Part of a small language model's weights: vocabulary 32000.
Each number is 200 + 20 x the weight over its row's rms, rounded and kept within 0 to 999. Layers, rows and columns count from 0. The size before them is the row's rms in percent of the matrix's.

# layer 3 MLP down (transposed), 1024x512, rms 0.0675, rows 174-280, columns 480-511
098,168,171,227,188,230,199,208,168,210,212,220,224,229,193,219,227,192,212,198,192,223,147,175,194,221,181,206,186,213,193,207,182
095,223,242,228,210,213,225,236,227,194,199,235,161,214,222,229,204,205,208,197,199,185,172,239,163,189,202,183,208,189,201,211,185
104,170,229,183,232,213,200,232,205,182,192,193,191,157,226,198,195,171,196,251,202,203,212,198,233,208,215,226,213,231,169,195,206
096,203,191,189,197,194,208,192,182,165,210,248,177,224,228,203,199,217,192,196,215,223,188,187,163,229,225,209,197,198,194,198,208
095,197,185,214,221,217,182,205,215,185,196,210,254,201,182,160,213,168,213,182,209,180,184,190,227,225,192,185,212,177,191,211,242
099,215,237,197,190,186,207,202,204,211,201,202,210,205,180,195,214,172,190,154,202,208,180,218,211,195,180,184,162,182,210,209,195
096,236,183,185,198,201,197,243,194,190,192,201,212,210,178,207,212,199,218,171,185,181,208,210,191,195,175,184,198,219,212,188,213
098,160,207,186,172,198,186,221,200,228,216,207,196,217,211,170,186,188,163,206,209,196,211,219,194,236,210,220,223,194,197,182,197
096,200,198,191,221,202,208,183,231,186,224,192,182,187,217,207,221,243,205,202,223,183,193,176,214,191,209,206,228,195,199,192,192
097,212,190,213,227,164,206,178,195,189,178,175,204,187,211,198,176,206,173,201,199,165,190,207,232,180,195,186,226,210,174,170,194
092,179,184,198,215,210,224,215,156,213,189,186,243,227,158,210,205,221,207,250,201,238,172,191,177,184,176,208,234,187,228,213,213
105,227,184,204,219,207,164,187,206,265,214,197,200,213,179,155,206,175,172,181,227,209,203,201,161,219,230,213,178,196,220,200,224
101,207,188,186,203,185,188,182,193,217,155,215,193,169,187,204,174,237,202,179,254,179,203,184,197,221,187,182,233,221,198,191,236
100,166,207,219,182,200,201,194,220,172,194,208,206,210,205,174,193,201,187,202,223,215,207,140,190,195,219,215,172,217,182,183,192
106,223,205,179,211,186,200,217,182,210,217,183,189,184,206,204,150,230,184,191,217,195,171,206,192,175,190,224,206,231,225,209,216
093,190,211,184,215,181,228,184,226,221,176,222,213,195,183,206,206,215,185,172,204,188,227,165,182,190,197,182,180,212,189,198,212
099,205,214,189,191,207,185,196,188,212,190,191,196,181,186,177,196,181,212,194,218,191,180,195,219,208,190,193,194,204,192,198,205
113,177,196,202,197,233,225,203,236,178,184,199,212,198,204,242,210,195,205,181,223,180,210,227,195,227,213,184,215,193,192,166,218
099,173,191,209,205,177,195,181,230,202,199,229,209,231,237,204,213,193,219,200,215,199,226,161,215,192,181,222,192,204,224,167,195
097,193,159,183,170,194,186,183,184,210,200,227,139,230,189,193,236,203,177,194,226,177,182,222,211,159,234,186,204,184,189,167,196
104,198,221,208,222,179,205,195,230,235,183,189,202,188,155,189,216,198,203,193,213,202,176,202,228,216,204,205,196,234,183,200,169
103,191,203,179,199,220,199,175,156,215,188,208,210,225,205,192,217,189,233,197,159,174,191,197,214,216,188,196,223,198,205,227,186
103,188,203,168,193,228,222,208,190,164,178,183,196,215,229,194,209,210,221,211,177,190,181,196,207,202,210,190,203,181,216,187,233
106,208,155,187,183,215,184,218,204,219,219,232,213,203,195,217,202,147,209,215,208,215,191,196,199,175,209,197,191,233,213,196,191
096,162,202,205,179,153,194,218,190,207,221,179,218,189,205,205,206,147,180,212,197,209,191,194,187,182,226,202,232,175,175,200,196
099,206,243,226,229,187,223,185,217,181,201,193,193,184,190,196,219,169,201,215,217,215,190,228,219,178,211,240,193,203,213,218,212
099,227,212,169,174,233,235,170,229,221,176,223,204,181,229,196,206,191,198,158,220,198,219,229,216,163,197,201,195,185,223,220,169
101,213,174,156,190,194,171,173,178,184,186,191,194,185,175,188,203,210,216,192,258,166,215,208,156,186,231,213,186,178,183,220,196
094,198,217,170,200,165,192,205,182,199,227,195,193,194,188,222,233,157,227,176,212,169,202,187,210,235,149,197,205,178,191,193,220
100,196,194,196,220,181,159,213,240,193,200,213,218,188,185,199,209,190,209,194,213,221,213,241,221,185,183,244,224,207,240,228,221
096,185,207,213,192,169,241,182,207,205,177,213,188,215,187,193,179,188,193,169,192,205,200,187,197,214,197,169,219,197,193,203,175
105,206,178,164,205,202,223,181,218,230,163,178,200,192,178,195,188,183,196,246,212,203,185,192,214,205,189,200,193,181,217,181,184
098,201,220,224,166,181,191,197,193,190,193,160,228,256,169,251,234,229,185,195,183,182,228,176,194,236,164,200,199,216,219,201,204
097,214,218,179,197,215,234,233,194,187,220,189,150,217,227,209,203,205,209,185,219,192,190,171,207,199,195,209,177,216,186,211,173
103,203,221,221,224,211,208,187,225,159,192,213,180,200,219,197,203,157,187,192,216,212,207,135,194,180,176,182,220,208,209,162,205
096,208,202,210,173,182,197,172,189,191,173,179,239,193,195,187,207,189,205,190,182,191,208,204,235,193,184,170,190,207,148,222,230
099,187,206,237,205,199,196,207,218,195,167,171,222,223,206,201,182,219,197,187,211,203,208,188,201,166,221,198,196,198,185,178,189
097,181,221,221,170,180,228,193,213,199,180,192,226,249,182,187,204,178,150,181,202,197,214,230,237,189,211,198,183,194,198,213,205
101,215,178,227,202,222,177,179,225,201,212,149,206,206,180,170,168,213,218,200,206,200,186,215,211,216,200,203,187,205,201,197,210
093,195,230,202,157,206,191,191,233,236,258,191,198,162,181,205,209,236,198,203,212,183,183,153,203,191,186,193,185,225,229,199,199
096,177,208,183,171,202,191,202,209,176,230,234,169,222,189,181,203,218,220,195,223,196,197,189,199,189,166,179,189,191,168,179,207
096,191,181,224,191,203,194,194,193,200,218,168,244,201,177,196,196,203,205,169,202,196,188,190,173,242,207,203,172,193,205,177,183
099,242,207,210,169,211,195,209,189,210,190,209,192,217,231,220,200,213,210,197,199,198,202,190,230,182,206,191,185,220,209,210,186
094,209,230,191,215,192,198,207,221,218,239,187,188,190,190,183,203,206,173,158,204,201,196,214,200,201,209,195,211,196,192,193,203
098,217,200,167,174,184,246,211,207,227,173,180,235,209,233,182,199,176,173,184,199,176,230,230,219,177,216,178,198,216,201,198,181
092,184,226,196,186,219,209,181,189,214,213,159,198,210,203,215,215,176,172,194,173,241,200,210,200,197,165,216,216,208,186,193,225
104,181,195,205,213,227,222,190,228,203,201,194,212,213,182,198,175,193,181,214,188,204,208,189,218,190,190,196,168,208,166,240,197
097,197,176,186,225,205,156,233,204,246,171,238,190,212,185,181,205,196,217,192,210,179,216,226,191,177,202,213,211,226,202,197,191
101,203,206,207,202,183,205,174,216,216,179,205,199,171,218,220,176,202,201,203,181,166,178,211,193,201,209,198,234,185,200,197,226
102,200,210,217,184,210,174,235,167,161,192,176,205,217,212,185,199,182,186,205,232,192,212,183,185,244,211,192,196,219,172,215,201
095,200,213,204,176,221,186,203,211,236,194,214,190,219,203,177,133,194,179,178,213,182,213,198,217,206,175,214,191,206,219,209,254
100,179,187,212,184,211,190,196,164,178,174,189,199,221,230,215,217,200,185,198,224,172,206,208,187,177,193,194,226,222,238,185,178
098,207,211,194,203,180,209,211,159,198,196,201,180,197,180,181,204,178,176,177,201,225,210,219,191,194,197,219,200,181,211,223,199
097,218,194,179,202,184,196,166,210,204,211,196,165,216,215,199,216,187,205,187,203,242,178,233,201,152,170,169,217,214,198,219,199
094,159,178,205,171,178,229,239,189,192,191,199,201,197,184,176,193,206,195,199,186,184,208,181,213,183,216,188,187,198,212,199,228
096,178,188,212,165,213,193,185,221,234,201,174,200,190,221,163,241,194,193,190,193,205,190,201,198,223,208,219,199,218,212,203,184
094,232,181,187,215,190,197,203,206,197,226,199,213,204,210,174,200,159,219,207,195,259,192,189,198,215,202,201,213,245,206,181,185
097,191,215,216,184,227,215,153,207,179,212,216,191,191,183,183,200,212,205,184,201,169,161,191,194,213,229,206,217,192,188,176,190
105,189,205,157,228,186,204,206,167,176,215,188,203,193,210,193,222,188,178,189,191,200,170,201,200,164,212,208,218,231,154,202,252
099,195,187,203,191,227,184,189,196,186,205,244,249,195,174,207,190,189,228,197,176,181,202,204,204,174,159,194,234,200,219,208,192
096,221,172,194,193,226,220,203,234,218,210,179,195,235,212,196,205,199,206,175,176,171,207,198,212,223,189,219,186,188,263,212,177
106,206,213,201,209,227,166,194,190,211,175,212,241,200,215,220,192,167,192,184,197,208,190,195,216,213,195,179,195,201,175,239,191
094,200,223,171,215,214,214,214,207,198,198,203,221,194,209,243,214,234,247,191,191,208,208,198,210,149,213,225,238,198,187,196,173
101,186,186,202,181,217,210,227,210,227,183,208,196,175,224,230,186,204,158,230,198,207,183,188,217,158,174,187,248,177,193,168,200
096,222,226,182,207,228,204,192,216,201,214,205,215,201,218,212,194,186,197,177,201,209,241,194,165,174,195,223,224,221,257,226,206
101,216,160,204,213,210,215,178,196,205,184,205,197,151,243,204,206,201,158,214,206,202,214,203,180,191,203,259,200,215,221,215,209
099,203,230,196,215,191,183,217,247,182,247,227,197,190,223,209,242,194,185,194,212,188,188,182,171,216,206,193,182,191,213,233,174
095,202,231,207,226,214,194,216,211,181,220,190,182,173,173,193,214,206,207,201,184,173,245,164,188,189,199,209,215,161,190,178,198
099,212,200,180,194,217,202,183,220,197,215,238,217,233,232,221,216,203,210,189,207,187,211,220,215,205,182,189,232,186,182,203,202
104,183,194,167,203,211,208,204,179,197,204,185,209,227,188,177,214,206,162,241,181,182,228,222,205,186,198,207,202,161,206,195,217
109,196,190,127,186,216,192,172,250,163,192,213,209,169,230,205,192,185,206,224,213,215,218,192,202,209,179,216,213,207,183,224,196
098,207,184,183,213,224,178,209,199,208,220,222,191,197,177,181,198,196,185,222,180,191,214,201,165,222,209,201,212,196,191,214,210
114,214,238,223,206,229,202,216,231,238,226,202,151,180,218,175,231,192,230,206,228,199,203,203,170,171,197,224,211,196,186,212,199
091,188,173,207,220,191,204,178,181,189,197,209,211,169,212,180,192,220,199,256,218,181,223,208,188,170,230,189,227,180,180,187,199
096,199,208,157,233,180,169,229,202,205,167,239,220,176,200,207,155,230,169,169,196,239,217,223,248,202,209,170,154,196,155,241,210
102,228,237,203,198,223,207,206,179,202,179,180,230,219,214,214,150,216,189,193,204,213,194,190,218,197,203,220,209,189,222,184,179
103,190,231,185,224,221,185,219,214,218,236,227,193,196,173,210,249,170,182,222,203,215,168,166,188,208,177,174,224,217,178,204,163
101,206,219,188,229,206,202,209,197,198,226,208,219,202,198,199,228,203,190,178,218,152,185,210,162,194,188,195,191,199,200,161,169
098,190,210,213,188,217,228,203,222,197,205,206,218,208,172,212,176,190,197,197,187,187,171,162,250,187,188,181,231,176,189,159,184
094,197,230,204,204,208,201,187,186,185,205,189,172,142,205,217,168,211,190,190,177,182,188,258,228,205,180,188,175,176,184,242,173
099,180,201,182,221,220,210,161,166,193,176,200,203,205,194,212,214,160,233,209,211,208,193,225,180,181,220,200,212,185,186,187,206
101,171,181,191,241,192,165,241,182,235,216,221,190,227,170,226,174,197,233,220,190,198,206,223,205,211,194,207,225,252,227,221,209
099,186,182,172,221,170,185,213,207,174,187,190,205,203,182,234,206,182,187,220,196,192,174,182,212,245,205,187,214,180,195,185,207
099,207,200,182,214,195,234,200,251,215,199,198,186,190,196,212,214,213,192,164,219,199,180,209,190,194,208,204,209,205,170,221,196
102,221,202,156,198,218,205,206,237,184,206,209,254,217,195,214,222,176,183,212,181,162,211,171,176,232,204,195,174,229,210,195,226
100,211,229,229,196,170,221,206,197,224,179,222,209,200,189,236,242,187,219,184,213,194,202,191,164,235,202,229,205,191,209,201,185
096,195,193,154,184,229,141,202,205,225,175,181,203,192,215,163,185,250,169,199,212,205,193,177,202,215,201,215,196,184,211,201,224
105,195,283,155,177,195,198,201,220,211,211,213,231,182,193,230,240,206,159,162,144,230,177,180,218,188,196,238,214,183,167,214,220
098,199,208,210,166,198,211,195,185,216,211,200,210,204,192,197,195,201,191,201,168,231,195,186,221,204,216,197,193,209,235,190,171
097,171,206,196,218,178,160,224,240,192,165,200,201,185,222,203,210,173,209,196,221,212,205,223,221,177,221,206,200,220,209,190,190
099,197,218,202,161,205,200,212,217,201,222,223,198,208,194,195,235,230,185,215,178,194,189,208,195,165,233,206,159,196,170,174,186
106,200,199,206,197,166,206,205,194,175,186,175,181,200,179,181,208,199,227,209,241,223,179,197,201,158,202,234,204,210,222,185,205
097,188,235,179,180,220,170,234,226,196,205,202,211,209,210,181,225,154,211,185,222,203,178,191,184,200,219,184,159,238,192,214,187
102,217,231,135,204,211,172,172,201,191,204,182,188,217,217,193,188,200,184,168,190,207,195,203,189,215,146,212,205,218,162,217,196
119,192,217,244,185,181,224,212,191,206,200,241,222,157,217,228,211,187,180,194,196,206,215,195,180,182,200,180,202,207,228,162,161
105,190,199,191,231,198,218,193,228,187,192,189,202,214,206,198,209,192,197,202,203,189,196,176,212,200,202,206,161,196,211,207,209
093,197,208,178,182,237,215,234,195,195,179,235,210,184,186,225,226,178,224,192,223,192,203,236,203,205,176,222,219,207,193,199,176
098,186,188,202,189,183,189,215,194,174,185,212,192,161,180,216,219,185,204,226,203,187,203,218,181,215,183,177,175,221,214,197,179
094,195,190,197,200,195,221,184,195,197,219,204,184,243,199,220,203,189,181,194,168,183,223,183,227,233,210,220,210,211,185,166,200
092,194,205,188,209,180,194,161,240,228,172,181,176,183,228,244,197,231,215,209,219,239,201,209,193,198,200,205,200,215,189,199,168
092,195,209,230,169,199,200,216,190,203,221,203,219,233,168,204,180,208,191,199,233,198,197,199,202,207,169,227,210,203,206,191,191
103,172,196,217,209,185,201,187,211,212,169,197,198,180,184,198,206,199,170,195,162,171,191,194,197,160,210,211,250,216,219,194,224
101,215,209,169,199,214,167,191,223,206,198,196,192,176,211,204,183,222,213,190,199,196,184,204,187,200,185,184,231,223,206,215,242
101,197,200,232,201,195,232,180,210,194,223,211,183,217,230,235,201,205,174,207,161,201,144,188,198,192,227,193,201,191,225,193,233
102,168,225,205,170,224,182,167,182,179,200,204,204,222,173,202,185,183,148,191,213,202,219,208,169,204,231,226,207,206,202,179,200
091,186,216,214,192,229,208,183,181,175,185,189,210,199,203,180,200,170,190,179,202,186,198,201,200,223,234,205,224,211,193,203,212
099,174,197,185,155,189,235,151,204,213,170,207,216,204,206,191,198,183,222,219,170,239,191,217,214,194,209,165,182,203,201,214,211
# layer 3 MLP up, 1024x512, rms 0.138, rows 175-281, columns 480-511
093,205,219,208,218,213,206,175,164,180,214,198,234,201,157,199,184,167,180,197,168,211,206,172,245,187,196,217,207,189,191,207,209
103,192,217,168,200,195,214,206,216,210,215,215,182,152,154,218,204,174,208,201,196,211,200,203,164,211,210,208,167,155,210,185,192
102,176,182,192,212,220,204,226,194,183,187,173,233,203,180,188,182,206,190,205,232,184,190,215,209,200,175,207,257,214,220,173,208
094,204,180,171,189,175,194,212,176,211,236,174,182,196,188,175,212,196,198,197,222,215,172,221,178,197,217,184,200,234,201,169,183
103,217,152,203,187,203,211,193,215,172,206,187,207,215,242,216,235,210,199,182,182,189,199,199,178,212,200,177,251,233,238,197,194
104,186,195,227,187,227,186,165,219,192,223,196,231,194,188,176,200,184,171,194,194,203,217,185,220,223,210,189,214,188,213,209,193
100,202,182,186,185,184,191,194,207,207,216,216,175,168,191,173,211,229,176,179,198,189,200,224,205,237,187,179,210,188,181,241,205
098,188,199,208,231,179,202,219,205,204,234,168,216,226,206,205,209,196,214,213,218,190,224,189,191,220,188,199,186,211,228,223,173
101,209,194,191,198,205,251,198,177,179,192,199,222,196,181,200,177,210,187,199,193,236,181,208,187,163,195,217,226,191,181,208,211
091,221,220,208,200,179,202,206,234,181,218,186,209,223,215,196,166,223,239,195,185,188,158,217,185,184,213,175,166,202,237,188,187
104,174,211,210,188,236,189,202,204,145,233,190,238,210,186,188,197,217,172,187,208,222,206,150,142,215,161,212,202,202,201,209,195
101,200,209,139,181,239,234,175,180,167,200,204,214,160,196,194,189,190,198,194,187,177,174,185,201,226,185,249,235,183,185,171,191
098,179,187,202,209,177,184,216,193,204,227,204,193,179,186,209,179,208,197,213,225,182,218,204,182,218,188,190,227,213,221,216,194
105,225,218,179,202,208,190,206,180,195,195,210,187,173,184,191,175,195,210,230,194,205,219,214,220,227,240,186,209,181,185,211,213
095,212,241,191,200,216,208,189,222,211,239,210,198,226,160,182,173,185,221,195,229,198,206,177,213,193,224,219,227,222,184,201,206
099,221,190,201,184,210,235,199,226,182,184,217,194,241,219,211,197,199,164,199,230,185,227,212,226,202,198,212,214,178,212,215,186
104,194,168,181,210,251,216,225,217,180,178,195,175,187,186,255,222,190,204,205,213,232,208,226,199,218,215,189,192,192,184,196,219
104,188,232,211,198,193,186,221,180,187,192,227,212,200,178,227,232,207,214,207,178,186,220,240,242,198,175,185,202,176,179,193,204
097,223,255,176,239,198,209,200,211,203,225,161,216,209,175,187,199,214,206,227,170,197,223,154,194,178,200,206,168,196,203,191,192
096,210,192,203,186,183,193,213,183,184,211,212,216,183,200,205,208,193,207,218,170,194,201,210,202,239,241,174,221,152,188,203,198
102,193,176,227,193,209,184,206,213,154,187,202,220,182,202,218,172,192,196,180,213,184,198,224,196,222,198,232,212,184,249,180,220
103,175,236,185,213,220,205,188,176,172,205,206,192,157,179,205,207,179,202,227,210,163,191,215,213,212,217,206,237,211,216,179,186
107,200,220,172,184,227,220,188,209,185,206,174,173,192,161,186,167,217,212,208,194,242,248,176,201,208,188,196,208,174,228,193,200
101,216,206,248,219,212,216,192,226,213,195,206,191,176,209,272,195,229,201,185,213,198,199,191,187,204,190,232,227,199,174,227,183
101,181,229,194,141,214,202,199,220,216,191,206,197,232,181,191,160,219,188,188,168,227,231,208,160,199,203,163,226,205,207,180,183
095,183,177,222,205,210,222,220,224,227,204,196,221,186,199,217,163,210,178,171,182,221,186,209,198,151,227,214,215,205,201,216,219
106,192,186,218,210,160,230,193,186,202,201,193,195,224,218,209,212,209,187,188,170,203,200,202,246,203,186,201,216,223,157,185,204
095,216,207,207,191,215,202,235,165,207,220,172,205,155,203,191,198,191,215,226,197,220,190,176,214,208,227,237,165,196,153,204,211
097,162,218,227,204,187,222,181,204,187,204,196,216,221,187,217,206,190,228,200,203,193,226,185,179,206,181,183,215,206,169,170,180
098,199,225,179,188,248,184,221,185,213,199,209,205,179,238,215,178,229,223,214,214,181,201,196,193,160,174,223,193,224,192,208,204
103,203,228,209,208,218,179,192,194,196,162,180,192,231,209,187,190,191,207,211,209,173,216,198,228,153,211,205,222,203,166,219,197
094,221,173,184,204,207,229,216,225,208,202,205,217,153,176,170,187,212,200,227,175,204,187,206,211,206,215,219,206,203,212,207,175
099,180,218,230,189,154,186,175,225,216,189,165,212,205,197,169,163,175,187,211,193,214,208,214,182,195,229,176,160,227,199,181,218
101,212,197,185,132,177,223,228,251,239,192,198,197,200,201,190,201,197,205,180,218,209,206,227,202,196,212,229,206,171,179,197,191
092,219,227,165,212,210,181,233,191,201,209,213,215,199,175,228,184,230,199,224,202,207,205,205,138,183,220,168,187,177,196,244,183
100,205,240,187,226,220,194,180,209,210,216,210,199,180,195,210,199,186,273,243,177,218,186,185,191,226,204,207,218,201,236,206,202
097,251,215,189,191,208,239,215,190,173,217,231,219,199,203,221,190,183,222,188,202,202,189,201,205,193,182,211,179,198,203,218,188
099,213,209,200,237,226,198,196,208,177,206,214,205,180,158,193,210,224,237,185,184,196,218,202,184,187,201,190,168,204,213,222,184
097,207,218,205,203,200,179,192,167,171,190,205,215,225,234,197,209,204,222,193,168,182,212,224,220,219,165,203,217,195,206,207,171
101,198,165,213,177,236,248,210,205,199,192,178,194,191,214,220,196,213,138,195,176,209,198,225,188,203,243,238,196,187,200,203,199
093,184,178,176,214,201,249,213,186,202,202,218,191,202,189,208,222,199,186,188,182,213,196,210,193,211,206,227,200,212,188,200,188
101,216,141,184,173,195,219,177,191,214,232,194,193,228,175,194,196,170,220,221,186,181,203,204,178,220,212,208,199,206,211,231,223
097,198,214,171,199,203,229,185,220,203,217,198,197,220,194,206,240,179,218,220,197,197,179,189,244,194,238,224,206,203,220,183,187
099,198,193,228,207,214,214,207,222,209,210,215,218,212,196,229,224,226,209,225,204,218,208,182,184,192,187,217,220,221,188,225,218
093,204,211,207,189,205,195,209,214,190,189,233,229,178,225,207,195,192,232,202,196,185,152,207,146,240,179,209,202,204,193,219,168
098,160,205,189,172,220,194,158,185,195,192,235,217,181,190,187,228,199,235,233,193,181,208,211,181,217,262,218,186,189,183,178,209
104,201,203,174,188,217,214,192,180,192,212,204,186,207,184,204,192,180,192,205,189,222,202,179,165,187,202,218,217,182,262,200,224
095,230,202,181,219,187,209,166,184,187,213,175,216,234,202,151,222,191,195,184,196,226,195,147,224,197,215,206,183,213,214,200,169
101,193,222,204,212,220,221,160,203,223,141,208,220,203,207,183,213,189,225,223,181,219,199,180,199,193,217,204,224,154,197,173,191
098,176,165,163,196,214,197,203,210,184,185,168,160,181,152,214,218,226,232,218,197,184,185,199,197,238,198,208,203,196,192,222,160
102,205,207,213,213,237,218,188,179,191,222,224,187,161,172,204,184,192,223,178,185,219,191,236,207,224,188,223,201,186,193,189,225
095,224,175,200,197,210,213,197,253,223,196,188,216,204,188,202,223,195,226,206,197,224,160,187,219,207,192,192,210,217,198,186,211
102,197,223,195,219,207,229,221,199,257,219,209,215,166,209,189,204,193,216,208,193,146,213,173,179,240,234,218,201,199,178,171,195
093,219,193,208,235,216,223,187,182,204,214,189,208,220,191,206,167,225,198,181,217,213,231,194,191,195,202,193,208,207,206,204,205
096,213,209,215,239,209,212,201,196,168,176,196,197,223,196,212,183,230,181,193,206,216,209,190,187,197,219,184,207,176,178,200,182
103,179,202,198,202,206,212,224,244,192,175,191,189,213,194,193,204,181,177,197,189,187,205,229,228,182,194,183,220,182,195,180,191
104,219,224,225,216,182,201,194,243,220,178,202,195,194,212,195,200,235,196,190,164,183,227,194,198,224,217,197,197,225,216,221,204
107,216,226,218,200,195,190,198,162,206,164,198,217,256,202,177,210,190,203,192,196,188,199,189,241,185,191,191,199,190,192,226,181
098,193,174,193,197,178,210,177,215,212,193,209,214,190,199,201,239,177,209,173,162,206,221,212,198,191,209,191,182,211,230,207,187
101,165,164,209,190,164,197,211,203,183,163,228,214,195,214,199,231,161,222,204,189,178,204,193,213,205,155,210,180,207,170,229,212
106,201,183,215,224,207,224,202,186,185,169,185,224,197,188,193,191,230,220,185,189,192,191,173,191,175,199,168,188,213,188,185,212
097,212,202,198,204,188,184,208,202,210,189,191,206,220,198,214,185,163,192,219,185,196,216,203,209,195,202,206,182,165,188,196,173
104,189,197,193,200,172,215,202,186,205,229,214,176,188,176,185,199,222,175,248,165,227,220,206,187,210,195,197,186,168,205,199,206
104,233,200,214,242,223,194,210,191,187,206,190,171,187,166,195,204,213,229,212,215,169,189,240,184,208,248,175,187,220,193,222,180
104,202,237,181,216,209,174,208,202,168,194,200,194,231,190,212,191,194,243,170,193,191,211,212,204,222,229,211,213,182,187,219,183
100,208,189,236,227,202,216,187,192,215,199,200,242,206,203,214,182,228,182,208,210,201,208,207,233,173,164,193,199,208,177,216,217
098,219,212,203,211,203,203,180,163,217,166,193,177,239,212,195,189,182,195,193,209,216,214,184,176,164,195,199,200,205,221,223,215
100,216,204,200,206,193,176,208,176,209,208,180,212,201,191,172,206,197,189,206,178,177,238,199,192,184,228,199,227,201,211,204,156
102,175,225,201,178,186,227,171,167,215,206,197,182,241,203,218,216,203,185,169,202,224,196,244,178,196,221,213,226,184,208,192,199
102,219,188,184,228,224,207,164,186,180,204,209,215,203,217,211,220,190,184,183,202,213,195,194,212,200,180,189,175,199,219,212,180
100,199,186,225,192,240,200,195,200,225,206,213,208,166,207,160,173,207,209,218,211,219,218,159,230,221,208,244,179,230,211,219,219
108,184,221,220,220,237,215,193,191,188,196,196,166,177,190,203,222,186,220,197,210,182,184,200,191,208,166,231,217,191,173,198,200
100,169,254,201,185,215,188,188,208,173,204,198,182,248,190,237,233,155,201,150,172,189,178,195,200,232,199,224,219,219,223,189,205
096,198,170,164,188,196,198,189,206,212,213,208,210,183,211,195,238,202,194,175,199,223,206,177,228,186,192,209,197,184,210,232,194
102,227,177,177,213,190,204,214,154,181,225,224,177,195,199,189,187,207,229,192,166,213,162,204,179,183,202,229,198,198,170,206,162
106,201,163,195,193,186,187,202,181,229,199,202,215,206,193,143,179,165,194,194,208,216,239,185,168,183,180,192,209,203,194,226,189
099,180,225,230,210,216,220,209,173,192,201,203,213,193,189,210,214,192,242,217,205,175,209,243,155,219,245,162,200,202,226,190,201
092,190,207,215,202,192,224,217,229,203,166,181,215,201,186,186,210,212,231,201,177,233,181,213,182,166,183,220,213,188,141,179,224
096,194,183,163,190,189,205,221,189,201,205,208,187,230,172,207,204,184,190,200,190,204,190,178,191,215,208,211,199,198,199,186,213
098,203,218,220,207,218,241,215,189,219,192,229,171,167,189,198,221,200,219,201,206,207,184,195,183,222,228,196,216,175,194,222,211
107,214,193,237,180,203,207,195,185,166,232,202,158,203,191,218,191,190,190,211,201,186,250,184,195,207,220,203,208,171,190,234,207
091,201,201,205,191,187,216,208,201,168,222,219,227,196,255,211,176,180,212,173,204,210,194,224,219,197,233,233,183,171,186,201,224
100,188,200,195,184,225,232,206,176,186,193,217,184,168,205,203,204,192,212,213,179,217,167,163,190,190,248,221,198,142,206,233,202
099,192,186,182,196,191,199,179,157,229,182,197,171,208,170,209,206,166,213,204,201,183,182,215,222,204,214,189,217,182,207,199,194
094,203,196,176,231,171,257,176,199,197,233,199,184,210,205,217,202,215,212,211,217,220,224,169,173,220,193,204,166,238,195,195,123
099,214,193,222,218,182,233,177,226,190,211,216,174,214,196,226,244,179,231,195,168,171,214,208,161,154,189,214,198,200,180,199,198
101,174,182,216,226,184,207,207,210,194,189,220,196,189,210,199,149,232,200,250,208,196,224,245,201,186,184,171,203,204,220,236,215
098,180,211,179,206,184,205,193,193,177,206,184,190,209,213,196,180,191,222,206,212,185,209,207,186,192,208,200,168,182,204,225,211
097,205,181,206,193,171,241,173,145,199,215,178,200,203,179,172,214,213,231,214,186,192,216,145,218,210,185,195,211,199,180,176,170
098,212,172,149,205,229,173,186,198,168,199,219,206,170,209,230,220,221,226,177,213,201,194,170,202,197,189,216,216,187,190,199,200
098,238,216,217,206,205,201,200,211,221,197,212,193,178,208,223,207,203,187,212,216,198,226,221,157,225,190,176,191,221,192,212,201
096,174,248,189,169,208,220,213,221,160,179,220,164,181,199,171,243,184,209,201,191,220,179,194,190,232,217,193,199,203,226,168,201
097,229,242,177,186,197,216,211,171,225,186,185,182,211,180,224,170,217,170,205,198,206,205,184,201,208,198,218,236,178,246,207,209
107,175,181,214,213,216,215,223,212,163,196,221,208,186,166,189,198,193,178,202,186,215,164,191,196,199,225,197,199,221,168,163,197
103,197,226,250,190,191,180,220,185,232,171,210,200,184,230,202,161,203,194,221,211,203,190,215,183,204,172,181,184,214,220,238,199
094,184,214,228,183,204,203,179,195,185,219,202,211,168,190,179,213,209,189,160,213,196,202,189,240,206,219,172,193,216,221,180,254
102,184,171,194,197,162,217,210,193,211,176,174,187,224,205,187,167,224,183,180,185,202,230,171,218,197,192,229,219,243,217,229,234
096,233,143,232,193,210,198,214,189,207,191,229,234,172,207,158,195,199,214,199,225,239,199,195,192,209,197,214,192,192,234,207,200
100,206,213,233,192,217,202,228,197,183,230,212,242,202,169,211,193,180,206,208,188,205,206,178,214,199,204,207,189,208,219,185,196
096,207,247,221,225,172,190,196,230,194,204,194,216,208,219,234,158,195,237,242,207,152,210,191,180,195,230,174,180,204,236,191,213
103,193,220,218,230,200,245,209,178,184,185,224,192,176,222,168,182,196,194,184,218,186,210,229,204,227,237,199,189,217,214,207,191
100,196,211,215,214,203,216,196,168,213,189,194,205,156,175,184,226,178,228,205,195,213,234,209,170,205,193,208,187,208,228,230,224
101,223,196,224,216,242,202,194,163,207,201,176,207,204,200,216,206,194,212,196,203,201,194,205,184,223,207,177,223,170,199,198,204
102,173,222,241,197,186,197,180,199,192,179,196,218,206,200,240,234,179,189,193,204,186,204,199,174,204,224,177,199,207,182,195,198
095,202,211,236,168,136,200,217,213,198,192,190,175,228,212,205,187,222,210,187,221,217,184,149,221,195,177,204,188,231,201,164,189
103,216,178,208,210,212,209,201,190,189,263,156,215,212,211,213,228,183,176,205,188,153,210,210,217,229,224,194,191,179,191,230,156
102,228,228,224,211,176,218,150,163,251,203,189,216,191,196,169,205,182,203,197,199,190,190,172,212,200,209,198,215,202,228,200,161